Each number is 50 + 10 x the weight over its row's rms, rounded and kept within 0 to 99. Layers, rows and columns count from 0. The size before them is the row's rms in percent of the matrix's.

# layer 2 MLP down (transposed), 1024x512, rms 0.0436, rows 758-774, columns 384-447
096:47 45 60 37 56 45 44 39 51 47 60 50 55 53 54 33 57 46 29 39 59 52 62 39 53 59 55 47 45 52 62 41 53 43 42 47 43 44 55 56 38 51 48 36 43 53 40 44 49 37 58 23 49 28 53 55 50 41 47 51 38 41 46 37
099:47 40 49 41 30 52 41 44 49 54 58 46 56 53 64 68 46 44 32 61 57 46 54 55 37 48 61 67 49 38 28 54 33 63 54 53 43 39 51 58 48 37 38 59 47 55 51 64 62 45 46 35 42 55 43 53 47 49 48 60 46 42 42 64
104:52 49 63 42 45 37 49 41 48 72 42 55 45 52 30 20 50 47 53 40 45 48 55 57 40 31 57 71 40 69 67 50 65 47 48 65 64 51 58 44 45 44 37 55 75 45 62 38 52 59 39 50 25 46 58 44 47 72 53 61 56 39 38 53
101:52 50 62 62 42 36 60 56 55 33 42 66 42 48 55 51 55 50 68 47 66 46 53 60 56 41 58 57 49 38 32 61 68 57 53 64 53 46 47 47 51 55 64 37 57 52 61 44 53 27 63 55 72 49 47 41 49 57 51 39 54 45 52 56
096:71 62 54 56 35 57 57 56 42 47 55 61 61 47 70 52 55 48 26 52 52 35 52 56 40 54 50 42 51 73 52 53 51 57 59 52 56 52 43 65 67 49 47 35 47 43 58 60 62 49 39 31 56 41 43 65 58 44 41 53 52 63 52 58
102:47 53 50 55 47 47 54 68 40 40 50 48 40 48 54 41 75 38 71 43 50 46 44 58 54 37 63 51 50 61 47 54 37 50 53 60 58 56 43 41 45 47 60 46 65 33 56 68 47 43 49 40 50 54 56 36 36 52 58 32 80 61 41 52
096:38 47 61 46 43 43 28 51 64 64 41 51 39 50 74 44 49 51 68 50 45 56 39 43 49 59 53 68 65 60 39 47 42 48 41 47 52 46 53 54 45 51 56 60 72 68 59 22 81 48 65 48 43 59 46 46 60 64 47 64 39 45 57 58
104:65 60 47 41 50 46 53 47 71 44 39 59 41 61 63 36 42 46 58 45 62 63 46 35 56 58 81 43 56 57 56 54 64 46 48 44 49 50 36 29 43 68 39 55 51 52 41 34 43 67 57 57 67 52 54 51 58 62 47 54 66 54 55 46
097:66 42 45 45 55 59 44 72 71 64 59 54 53 53 70 45 13 35 60 53 63 44 54 34 57 56 45 46 53 44 50 50 47 44 65 52 51 39 52 34 76 39 42 56 40 41 62 46 46 39 46 32 58 56 39 40 53 53 57 37 55 39 53 40
099:61 56 27 47 65 50 48 57 49 43 37 52 58 64 51 46 51 50 54 60 55 48 71 30 45 60 42 52 59 51 31 61 46 64 51 46 60 35 35 59 28 40 64 68 65 47 42 60 61 38 55 56 45 48 57 51 64 54 46 34 60 58 53 58
101:61 65 56 45 49 57 38 52 51 20 60 40 65 68 36 56 80 34 39 25 59 48 44 43 46 47 64 52 58 58 38 35 47 52 36 56 49 61 47 52 38 52 57 32 53 42 55 46 50 44 50 61 55 50 44 60 38 44 57 47 34 68 33 57
101:61 60 49 50 63 65 52 37 55 55 70 67 44 61 21 48 77 71 47 36 33 39 49 55 35 48 49 61 59 37 57 59 46 59 35 49 41 47 48 58 47 46 46 43 47 57 36 49 50 53 44 57 54 58 44 48 43 65 60 43 75 51 48 36
098:39 56 51 56 67 48 43 36 44 50 52 52 56 57 50 75 69 52 50 46 37 47 43 55 52 74 51 56 57 49 57 47 63 34 70 37 33 43 29 44 49 41 39 45 44 44 47 50 48 51 61 56 49 47 56 38 62 40 43 66 38 55 36 46
106:35 41 48 69 40 33 58 50 47 50 63 57 65 59 61 32 44 45 46 53 60 50 52 47 53 53 57 54 45 52 48 45 43 57 66 47 49 55 56 41 43 62 63 57 39 58 62 63 43 43 62 55 54 62 58 55 72 66 38 63 31 54 43 46
105:53 50 69 53 66 64 52 54 69 58 62 58 60 53 47 57 89 34 45 46 72 46 41 55 53 31 53 41 74 53 54 49 52 49 53 39 29 34 43 40 64 50 55 32 51 58 45 48 54 47 53 39 29 54 46 61 41 69 54 58 39 48 46 41
099:45 50 48 59 54 40 55 53 69 29 34 45 49 54 41 50 47 48 52 34 48 36 54 49 60 35 54 47 44 52 45 60 64 52 52 50 52 46 56 49 38 54 46 40 43 35 28 43 38 58 60 65 49 39 58 61 43 52 76 51 41 58 48 63
103:56 71 49 50 56 38 37 54 57 39 55 55 63 58 63 51 55 43 27 68 54 57 47 51 37 55 50 46 47 48 38 54 63 59 63 61 21 66 58 33 56 42 53 62 57 50 48 47 60 55 49 78 34 62 45 58 52 36 45 45 62 43 54 61
# layer 2 MLP gate, 1024x512, rms 0.0436, rows 759-775, columns 384-447
101:68 38 68 43 45 49 58 59 27 35 75 32 46 49 38 26 42 61 40 50 50 55 72 59 45 62 53 45 55 43 41 62 32 49 41 40 38 41 54 43 57 55 58 27 47 58 55 35 34 42 31 55 55 51 35 54 54 48 46 46 41 49 56 46
110:63 53 65 74 42 33 46 31 58 37 44 61 48 33 52 49 41 37 56 76 45 57 64 40 52 48 65 62 48 60 55 54 45 50 22 46 68 46 41 47 69 65 42 45 72 46 58 45 57 63 68 33 46 53 31 39 59 69 53 58 50 59 50 56
099:67 51 56 34 43 46 54 49 57 59 47 49 39 63 51 43 40 59 51 36 45 66 36 44 59 43 49 50 47 51 52 59 39 41 54 54 36 47 50 45 52 52 54 40 46 37 60 39 72 44 47 64 51 43 45 47 65 44 43 50 41 41 49 30
095:44 65 44 52 60 53 47 30 40 41 58 49 48 62 42 56 50 67 48 51 44 31 47 43 54 64 57 50 46 47 60 50 46 44 56 57 69 67 43 41 39 38 55 55 34 56 66 39 37 56 43 45 53 64 54 48 58 76 52 41 62 56 47 44
106:58 48 43 41 55 47 48 37 32 67 43 50 57 52 57 37 42 53 34 61 48 43 35 45 38 74 42 47 34 44 58 50 44 51 54 38 38 35 49 37 71 40 47 45 55 48 55 36 66 58 48 45 59 42 51 49 38 53 40 46 70 61 55 51
090:40 71 39 51 54 38 50 36 67 62 41 46 54 59 49 43 44 60 79 62 62 56 45 55 50 40 48 50 47 61 31 40 51 47 48 47 60 54 49 43 46 46 52 44 42 42 49 50 67 35 28 47 68 59 46 56 55 61 46 55 63 46 44 41
104:45 56 18 39 62 41 45 55 35 41 58 42 26 32 54 59 50 55 45 40 53 78 61 64 47 53 42 64 34 35 29 53 54 36 47 49 41 40 67 55 53 49 53 35 63 23 54 46 41 64 52 53 50 49 55 63 65 52 40 56 41 42 55 52
097:55 45 55 58 60 49 49 59 18 47 43 50 56 39 46 55 52 51 32 52 50 47 57 55 43 62 46 34 45 62 49 53 53 57 53 72 49 54 35 60 61 62 44 52 49 50 48 52 50 51 48 37 54 76 28 43 36 51 47 56 52 50 63 48
087:62 55 67 36 51 40 35 55 55 51 73 42 44 46 59 50 40 67 53 41 38 58 57 59 46 53 40 47 58 32 48 57 58 44 44 55 41 64 81 50 61 48 51 56 50 44 44 57 33 64 52 38 50 62 49 51 65 58 61 52 64 35 58 53
120:44 51 39 38 56 46 61 40 45 73 48 53 44 57 46 47 22 61 60 45 34 41 69 58 52 47 50 46 56 38 45 62 32 63 50 52 39 40 61 21 37 38 49 56 39 48 46 58 57 51 49 36 51 36 52 39 76 33 41 47 42 48 71 40
101:34 43 34 55 37 53 64 49 35 56 61 56 39 39 50 49 44 50 52 75 72 80 51 34 51 45 59 44 50 57 55 47 54 54 56 44 50 59 29 44 54 50 48 49 40 34 36 49 57 52 59 28 47 42 43 53 59 48 39 61 65 51 45 47
098:59 49 51 45 57 58 55 48 59 46 56 54 50 52 39 60 47 49 39 43 44 21 48 34 57 41 38 53 52 50 62 58 43 38 51 47 63 55 64 51 52 56 47 50 63 47 49 50 46 41 47 49 64 56 54 43 47 57 56 46 48 58 50 31
104:56 51 46 42 54 37 70 55 37 46 48 45 48 63 55 37 39 47 40 61 48 42 45 33 37 51 50 56 67 49 54 49 39 63 54 68 61 42 54 38 58 58 59 54 32 66 52 50 59 46 49 46 58 46 66 38 48 58 46 56 55 53 53 59
102:36 48 40 61 46 37 65 45 51 36 67 49 59 69 56 47 42 66 38 61 38 59 54 51 86 46 63 49 47 47 46 36 54 51 41 60 49 62 54 42 45 51 47 49 52 44 52 47 64 46 49 59 39 43 54 43 47 45 44 55 40 46 59 50
105:76 56 49 41 41 29 55 36 44 68 40 48 50 43 49 44 39 57 59 45 62 58 38 46 50 47 63 50 64 48 64 56 42 48 51 42 52 57 52 39 49 59 55 61 46 54 51 53 68 48 53 52 48 40 47 44 62 52 28 59 57 41 56 28
097:68 40 53 55 56 38 51 39 52 61 52 52 45 51 60 57 39 49 63 50 62 60 51 57 53 44 47 61 45 58 46 62 50 37 67 55 62 45 43 40 70 49 60 54 50 27 63 50 35 60 45 47 52 61 44 49 48 74 58 57 58 62 52 29
092:50 29 57 49 65 51 55 48 53 51 51 40 39 44 61 46 26 40 47 32 75 42 54 59 58 39 44 73 37 60 52 46 54 57 44 39 48 53 47 57 60 43 57 36 60 44 49 66 40 59 40 63 30 50 56 49 40 53 61 57 43 57 36 51
# layer 2 MLP up, 1024x512, rms 0.0436, rows 759-775, columns 384-447
099:43 42 55 50 52 55 42 72 43 38 34 78 68 55 58 41 50 46 57 50 22 58 51 42 36 58 66 56 41 28 46 54 58 40 54 53 41 36 49 45 27 40 46 39 53 33 46 60 53 47 52 40 37 51 38 41 42 33 45 42 78 60 56 51
104:30 58 65 43 43 47 51 32 56 47 58 62 55 47 68 49 53 54 56 30 47 55 47 52 68 42 34 43 66 55 47 61 53 46 51 49 58 39 33 41 67 54 40 51 45 61 58 52 48 63 45 50 37 67 44 60 44 68 29 44 54 64 45 50
102:46 50 55 46 46 52 52 41 55 42 39 43 64 52 37 30 50 52 53 60 59 42 49 64 60 56 47 50 22 48 62 41 51 57 60 50 51 45 58 43 63 48 42 31 49 29 29 41 56 44 56 46 63 42 37 51 60 27 40 35 61 48 47 48
097:54 51 68 63 50 50 58 63 52 44 59 32 53 40 57 42 56 59 35 59 68 41 33 57 27 54 33 52 50 44 63 44 47 57 58 46 50 37 58 64 58 40 26 32 58 45 48 39 60 38 38 39 63 42 51 45 35 36 54 59 38 41 38 43
103:45 61 47 58 67 49 50 43 35 38 45 44 54 40 62 55 51 52 49 46 52 34 48 48 43 33 41 56 33 51 55 47 57 45 63 38 37 43 49 53 54 60 42 47 46 32 63 44 40 57 69 56 56 34 60 27 45 60 47 49 62 49 55 39
096:45 20 52 34 53 53 49 55 47 38 41 48 31 41 71 42 55 56 59 62 37 63 22 54 41 39 52 47 44 44 34 50 44 44 38 52 37 32 53 45 38 46 49 46 52 58 53 58 55 44 60 50 35 36 43 53 72 47 57 71 43 57 31 46
104:51 70 45 57 31 58 61 49 51 53 36 48 50 47 42 34 60 73 42 46 55 43 30 51 46 41 38 44 67 60 57 54 55 46 39 37 55 54 47 31 52 40 23 49 49 49 42 41 47 58 50 58 48 58 51 58 45 41 54 50 51 50 27 51
099:64 55 60 62 53 48 59 47 46 77 54 40 43 49 53 60 52 47 48 64 51 33 49 48 39 41 54 56 63 65 59 51 65 62 72 47 47 49 24 46 53 29 41 47 52 52 48 39 48 63 60 38 48 49 62 32 62 64 65 67 40 55 43 56
100:46 53 52 27 52 45 64 70 51 44 55 55 68 43 41 51 51 62 53 49 47 57 50 44 54 79 43 42 42 64 62 44 54 44 68 77 42 49 32 45 36 39 43 73 57 62 49 54 62 54 67 51 56 58 39 44 51 39 40 51 66 55 60 43
104:54 46 58 33 47 58 51 43 42 66 44 47 63 36 34 50 71 63 40 35 49 37 39 64 45 51 37 81 40 53 38 64 30 43 47 49 39 39 35 44 55 56 64 61 50 47 57 75 43 70 48 30 41 50 62 53 41 43 44 37 26 61 67 41
100:37 56 46 46 41 54 58 47 49 42 58 57 48 47 59 46 31 49 53 39 53 49 40 45 54 33 48 64 51 47 55 51 44 59 45 56 64 42 45 57 63 48 39 52 52 60 45 53 63 47 45 44 37 59 63 33 51 45 62 45 36 49 46 45
100:38 41 54 46 45 53 74 52 39 39 40 42 38 49 51 47 52 51 50 54 40 33 50 58 39 41 47 55 55 50 75 58 59 48 46 46 61 56 48 48 52 48 55 60 57 45 44 56 59 54 64 59 60 56 41 54 35 42 77 40 35 18 39 46
107:51 42 40 51 43 50 41 49 58 58 38 66 46 47 60 74 52 26 54 48 32 35 41 24 50 38 43 54 46 52 47 47 50 49 54 40 41 51 50 55 48 60 66 74 52 67 46 57 63 47 59 56 57 43 61 49 41 64 27 49 44 40 58 39
104:36 73 62 47 36 49 53 72 57 69 39 50 64 59 48 54 49 52 77 50 54 64 54 58 54 68 50 46 68 66 59 61 35 44 39 56 52 46 53 40 46 49 48 50 40 46 38 55 47 43 46 60 40 47 59 40 50 68 53 50 40 44 53 53
098:50 54 64 55 47 52 52 56 47 54 40 72 47 59 35 60 58 52 61 47 47 71 59 36 59 35 43 58 56 64 54 43 58 45 75 30 46 41 63 55 50 45 38 70 52 40 41 50 62 57 47 49 43 52 56 65 41 42 50 32 58 40 67 31
104:46 76 65 61 48 53 54 38 45 64 42 45 50 65 58 34 53 45 56 41 65 60 56 35 56 56 40 69 45 33 52 52 68 72 51 54 32 57 43 50 50 52 50 65 58 50 40 41 63 51 48 64 60 53 34 39 33 49 37 31 55 47 51 40
097:46 61 45 71 55 42 54 62 56 63 53 47 34 56 59 47 48 45 72 51 50 36 45 45 55 42 64 60 46 42 56 49 40 35 39 57 40 51 53 57 39 55 41 57 54 49 42 61 61 51 57 53 45 43 54 35 27 40 55 53 45 58 54 74